Part of a small language model's weights: no biases in attention or MLP, 82M tokens.
Each number is 50 + 12 x the weight over its row's rms, rounded and kept within 0 to 99. Layers, rows and columns count from 0. The size before them is the row's rms in percent of the matrix's.

# q: layer 8 attention query, 64x64, rms 0.241, rows 0-24, columns 0-63
# k: layer 8 attention key, 64x64, rms 0.246, rows 0-23, columns 0-63
q0 158:46 46 42 42 42 52 34 73 50 58 48 48 42 68 49 55 44 55 54 76 64 50 43 47 43 62 49 22 42 68 39 57 56 59 58 55 52 80 49 77 27 70 44 61 54 42 44 55 57 49 57 61 44 54 74 31 58 27 44 44 60 46 52 40
k0 124:70 39 50 51 54 42 54 39 69 68 41 51 59 45 36 51 47 43 53 49 33 50 57 65 37 53 59 62 29 71 38 28 29 28 51 75 66 59 73 24 47 35 67 51 50 59 42 50 62 69 54 54 47 48 52 51 56 34 48 57 63 42 43 48
q1 079:49 54 57 45 49 55 67 29 49 40 42 49 68 37 63 53 54 52 61 22 32 40 52 55 66 42 38 63 63 38 63 46 46 44 61 43 47 32 59 37 68 43 54 32 49 72 51 36 35 61 51 45 65 39 26 70 41 61 57 60 37 65 38 64
k1 098:46 55 44 32 45 52 32 60 57 63 57 61 33 59 31 64 47 46 48 49 67 62 46 37 50 64 41 32 41 65 41 66 44 49 63 58 63 68 46 57 30 60 48 66 56 50 26 57 54 42 65 64 43 45 79 34 57 24 53 37 48 38 38 47
q2 110:50 48 37 48 50 56 39 61 59 55 48 43 38 59 34 52 30 54 55 73 61 56 43 49 43 60 48 18 40 75 34 63 51 48 53 47 54 73 52 66 34 61 45 72 51 37 51 56 70 38 51 70 50 60 67 33 67 35 58 47 50 38 61 35
k2 112:70 41 41 52 46 44 59 34 60 65 49 53 54 37 52 50 56 33 45 52 25 69 53 67 58 46 43 64 37 63 46 26 35 30 51 73 63 41 60 26 55 42 68 38 60 71 41 46 54 75 52 55 38 37 49 48 48 42 56 65 58 39 42 43
q3 057:49 28 31 43 47 49 41 64 56 76 61 55 41 84 56 67 52 57 50 54 59 44 14 42 48 40 52 56 49 59 38 59 58 68 60 53 46 40 60 52 43 61 32 69 50 41 40 51 31 40 58 60 47 57 67 43 41 28 40 46 52 62 50 43
k3 063:35 72 61 56 41 37 54 60 67 46 50 37 44 59 46 58 34 46 54 42 59 44 49 55 36 40 61 48 45 85 41 45 29 53 62 53 56 63 50 54 68 74 32 52 69 55 32 48 49 47 45 28 49 58 63 47 61 52 57 55 55 28 33 71
q4 105:58 50 27 50 40 39 39 68 59 52 44 47 33 69 46 52 34 59 56 66 62 49 47 45 38 71 51 33 34 60 30 55 53 63 63 45 51 70 60 68 30 55 51 72 59 41 45 60 51 45 58 50 52 55 75 32 58 30 58 47 57 47 70 36
k4 046:58 43 50 52 51 60 33 40 63 52 41 46 64 36 46 41 59 49 39 36 30 30 56 49 33 51 51 52 47 42 49 51 42 50 61 66 63 49 51 32 52 71 70 35 40 45 44 37 52 85 83 54 35 48 48 45 55 51 72 60 61 51 46 75
q5 071:57 58 71 52 51 43 56 36 47 47 45 41 70 40 59 41 60 42 54 33 35 45 66 60 65 33 53 67 62 24 60 38 55 46 54 58 55 23 50 36 64 45 60 28 45 56 51 50 49 70 50 36 47 37 27 61 32 69 47 62 54 55 36 66
k5 105:27 60 49 42 53 55 51 59 34 48 59 48 39 52 58 40 55 60 53 54 77 58 54 28 62 49 52 37 63 28 62 65 61 73 41 31 42 53 39 80 48 57 27 64 39 35 58 52 42 27 54 55 51 52 43 44 47 65 58 44 35 66 51 62
q6 079:37 50 35 47 49 54 35 79 63 49 53 49 34 66 36 63 35 54 52 64 67 63 43 34 49 53 46 31 52 66 34 62 66 55 51 41 44 73 54 62 34 59 37 69 51 40 67 57 49 35 61 48 60 66 72 49 55 35 54 37 43 53 64 38
k6 088:67 43 52 57 58 45 55 42 69 70 63 52 53 39 41 65 56 30 50 46 29 57 42 67 37 47 54 52 34 72 38 36 41 36 62 64 52 46 74 26 51 61 67 41 56 64 43 59 63 72 47 49 56 59 61 39 44 31 46 67 66 41 45 49
q7 095:47 41 37 66 50 46 38 71 55 60 68 57 64 69 16 52 43 51 54 53 49 43 41 58 40 31 31 42 25 62 26 64 48 39 54 73 56 63 57 63 46 51 50 66 53 40 39 38 54 47 66 65 40 47 59 35 46 42 45 58 57 37 62 55
k7 079:47 53 42 53 44 53 52 56 35 38 60 35 46 59 50 38 75 51 59 23 59 39 34 50 50 70 65 76 65 31 67 58 57 61 39 48 51 45 24 52 61 57 32 44 49 60 57 68 49 49 60 37 36 61 35 51 40 72 47 61 46 38 36 58
q8 051:76 39 66 28 40 42 71 39 62 60 45 52 63 48 57 43 55 41 50 29 53 52 42 53 49 52 38 62 35 38 50 37 39 54 66 52 57 44 54 41 42 44 75 39 50 65 45 52 32 73 50 42 33 38 44 56 33 35 60 34 69 32 33 42
k8 201:43 53 49 45 48 56 43 59 26 28 45 53 54 50 62 33 53 50 48 53 70 39 55 35 60 49 63 44 71 30 58 72 70 80 41 26 36 50 38 73 55 55 34 56 36 38 65 47 46 38 48 50 55 51 48 60 44 63 42 44 33 64 58 54
q9 168:46 64 63 61 61 58 51 30 38 32 42 47 54 40 53 39 57 41 51 41 42 41 66 48 65 38 52 62 71 34 78 42 60 46 32 44 41 35 43 44 75 48 42 39 40 46 56 39 45 43 48 43 54 50 24 69 34 82 45 49 37 52 38 60
k9 043:55 44 49 49 47 35 50 44 80 53 55 32 34 53 18 54 40 22 45 69 35 58 47 36 38 40 29 37 38 76 72 54 33 60 54 58 56 56 48 51 42 43 31 61 45 53 39 48 64 50 56 51 48 56 59 42 45 67 58 64 48 57 40 49
q10 085:64 64 57 68 38 58 46 58 49 39 59 31 53 60 48 61 53 42 60 48 55 35 42 75 46 48 37 44 60 71 52 50 53 36 50 36 37 66 54 44 71 48 51 49 57 52 52 50 43 34 31 45 23 43 41 51 45 46 95 54 60 37 40 64
k10 091:56 57 59 61 52 48 41 53 41 41 52 67 51 43 88 40 72 46 28 57 56 29 27 44 41 39 81 45 47 48 56 67 43 57 39 59 59 44 31 43 35 47 46 41 51 38 59 42 57 37 51 57 61 47 50 51 42 61 50 75 53 73 53 52
q11 100:33 37 39 46 55 39 19 51 54 57 54 51 43 52 56 65 64 41 41 43 36 42 51 49 58 58 41 59 50 44 64 72 44 45 65 49 53 31 32 50 56 42 44 61 57 65 46 65 60 34 64 56 53 43 54 60 59 54 13 33 61 71 33 67
k11 092:64 63 57 59 42 49 71 51 52 50 54 41 43 58 44 39 43 58 41 39 65 41 46 50 18 53 48 34 58 44 42 44 48 65 45 67 45 79 43 51 64 37 59 59 48 48 49 36 38 62 48 15 47 77 46 41 47 68 55 47 55 41 61 27
q12 087:71 82 59 60 34 58 47 48 59 32 40 46 63 48 55 50 35 41 51 22 56 33 59 56 48 59 40 42 43 54 50 41 30 52 42 41 51 70 73 53 62 67 63 48 64 55 64 57 28 34 42 31 53 41 34 46 54 46 53 46 59 66 39 54
k12 081:61 46 33 48 59 49 36 45 36 53 61 59 44 48 68 30 52 47 23 44 41 57 44 57 52 53 62 39 61 38 43 76 65 44 58 60 55 53 44 35 38 46 61 43 44 46 49 30 24 50 64 69 69 38 67 24 55 46 49 56 55 64 35 69
q13 094:31 47 47 38 61 65 50 46 48 57 68 46 62 49 63 56 40 62 65 31 42 72 46 39 27 62 36 50 51 31 36 73 71 50 61 45 53 43 29 40 45 25 64 44 52 56 40 48 53 78 62 47 44 66 54 53 64 47 45 52 37 60 57 61
k13 095:31 41 40 54 50 58 57 70 58 32 46 40 56 41 41 63 40 59 77 52 52 37 61 61 48 44 24 51 76 57 35 63 42 57 15 49 45 47 45 48 59 61 55 60 71 48 48 42 53 35 36 46 59 68 43 53 46 49 75 55 44 38 53 42
q14 111:72 88 65 39 53 66 35 61 64 45 50 65 54 48 49 58 70 22 50 33 55 40 51 52 61 34 23 43 44 46 46 34 49 46 43 46 44 35 60 52 66 60 48 62 51 56 59 56 38 53 63 39 52 37 49 69 50 47 38 68 55 55 41 53
k14 104:36 43 41 48 54 42 50 24 48 49 64 56 45 60 48 32 58 36 49 41 56 70 50 63 40 29 83 33 58 44 56 63 59 56 50 57 54 66 42 36 54 61 47 58 46 54 60 74 35 52 41 64 39 52 61 24 35 51 41 51 72 41 34 62
q15 099:64 43 57 40 41 57 56 56 42 63 37 52 44 35 52 64 90 51 49 67 45 81 46 37 55 32 32 40 47 47 49 41 34 51 26 58 43 46 27 57 43 71 53 54 68 44 39 62 46 55 54 58 45 49 56 54 51 54 32 37 59 63 40 38
k15 093:39 57 57 55 36 53 50 27 46 60 43 59 50 60 29 63 40 60 46 77 42 91 59 65 37 47 52 47 53 42 48 50 41 51 55 54 49 55 58 49 39 14 30 72 35 55 36 57 54 54 28 56 42 60 52 54 60 49 49 47 51 40 53 49
q16 109:51 40 33 66 38 42 45 65 50 65 37 40 63 38 54 48 77 60 36 58 29 69 55 36 64 61 52 81 47 38 42 67 66 49 62 49 51 71 54 55 35 69 47 49 62 51 38 43 52 54 48 60 47 53 37 39 39 45 49 41 57 24 47 35
k16 098:45 52 50 56 76 34 46 52 50 51 39 27 41 61 37 58 73 55 64 36 27 71 55 55 47 60 51 55 41 37 47 52 45 76 52 44 46 40 68 65 56 29 51 57 26 62 55 41 66 53 52 62 31 53 36 58 46 44 67 55 26 50 44 49
q17 104:33 67 52 73 59 60 55 56 52 60 32 28 37 47 20 63 48 72 60 51 49 49 48 63 68 31 53 63 42 32 35 43 58 48 46 56 55 40 61 47 62 36 39 53 45 55 49 49 66 64 68 69 58 44 25 67 43 49 47 50 56 37 52 44
k17 096:62 33 44 40 52 43 52 59 31 30 50 59 39 54 68 60 69 31 65 42 53 45 47 44 50 66 59 49 50 50 39 47 66 59 41 39 57 58 35 64 67 71 38 62 32 57 40 60 51 67 61 58 39 53 39 69 25 56 71 49 60 64 38 37
q18 109:68 72 40 39 26 52 71 39 62 47 54 73 70 36 47 59 69 61 46 55 62 56 48 44 53 40 49 53 46 41 51 36 36 51 31 53 52 41 79 38 50 50 51 24 53 70 55 54 34 58 48 35 33 47 45 38 60 55 53 72 57 44 43 46
k18 104:51 49 49 43 49 40 39 34 44 47 53 82 50 43 43 59 63 57 42 38 47 60 51 74 58 53 78 59 59 37 23 54 64 44 56 46 52 49 47 62 52 42 56 57 57 49 54 66 47 30 46 77 43 37 52 43 58 47 29 37 44 17 51 64
q19 098:40 44 35 49 41 52 62 51 21 45 43 44 46 60 47 39 33 39 38 43 80 53 74 46 42 73 53 65 35 52 50 54 49 66 35 46 56 49 65 42 39 35 49 24 49 36 38 54 67 57 31 39 38 47 63 69 56 54 48 48 61 38 57 36
k19 103:66 33 48 22 52 47 51 48 50 53 55 50 54 48 31 73 60 43 36 53 49 21 61 51 47 68 28 62 41 49 63 42 48 41 50 57 44 28 67 32 51 57 70 53 55 37 45 52 35 56 59 77 43 34 44 46 53 45 53 32 52 38 70 51
q20 105:54 58 58 28 57 31 53 48 71 55 61 71 50 40 75 58 52 43 51 46 23 46 40 42 40 41 45 42 46 42 50 53 30 48 60 52 42 46 29 57 51 49 70 75 68 46 38 54 48 62 62 68 52 78 51 42 38 49 49 50 37 47 74 48
k20 111:32 63 61 68 38 65 54 38 43 52 23 48 64 39 54 41 23 64 69 46 53 82 53 57 55 41 52 47 58 48 50 54 65 59 34 52 39 57 54 53 51 39 43 46 60 64 47 40 66 47 25 28 42 65 49 66 54 39 62 61 60 56 44 58
q21 101:64 44 59 37 48 43 53 47 49 41 48 66 44 57 42 59 46 79 43 45 66 39 25 49 42 69 62 60 73 57 65 42 58 71 56 33 47 56 33 37 59 53 58 28 39 60 62 46 39 40 41 24 31 53 54 36 57 50 58 57 53 33 32 54
k21 109:76 57 61 70 61 50 44 61 73 43 53 58 62 29 55 53 52 52 44 49 42 12 50 68 49 53 63 48 47 60 26 50 32 34 63 35 52 57 52 46 49 38 38 39 60 40 49 46 48 47 41 62 64 35 54 45 47 51 22 49 39 62 63 58
q22 101:48 59 42 37 55 51 60 50 59 56 35 48 31 60 50 44 51 81 48 48 66 41 30 48 46 69 48 53 50 29 64 61 62 69 63 55 57 56 27 56 40 31 48 51 60 49 50 51 54 48 31 23 48 48 57 52 64 48 39 70 47 23 35 67
k22 096:50 30 38 51 67 46 51 65 78 52 52 54 69 33 60 53 29 54 47 42 49 21 55 72 54 58 44 35 45 47 39 35 33 33 62 35 55 63 52 31 64 53 61 52 53 47 49 49 48 49 50 40 52 45 43 73 58 55 74 26 43 58 59 47
q23 094:26 15 53 48 44 43 52 62 47 54 57 59 59 62 30 48 47 53 62 52 56 62 57 58 65 31 38 47 39 39 41 34 42 36 45 56 44 47 71 44 75 62 44 45 51 48 69 49 54 56 66 36 69 40 44 68 50 50 48 76 41 32 64 52
k23 086:34 52 55 47 53 45 49 55 34 61 75 43 38 51 30 57 85 41 51 48 58 54 28 40 53 54 46 46 31 53 48 57 62 35 41 45 57 55 54 54 54 81 46 50 35 67 48 67 48 21 29 56 51 57 46 46 33 48 43 39 64 59 59 64
q24 090:60 26 32 53 25 44 75 58 54 45 59 65 62 72 55 40 68 36 42 81 44 59 55 48 51 53 57 38 59 74 47 60 61 48 56 54 51 53 61 50 44 37 59 37 55 36 45 37 49 31 33 32 30 55 48 46 61 54 58 48 54 42 40 39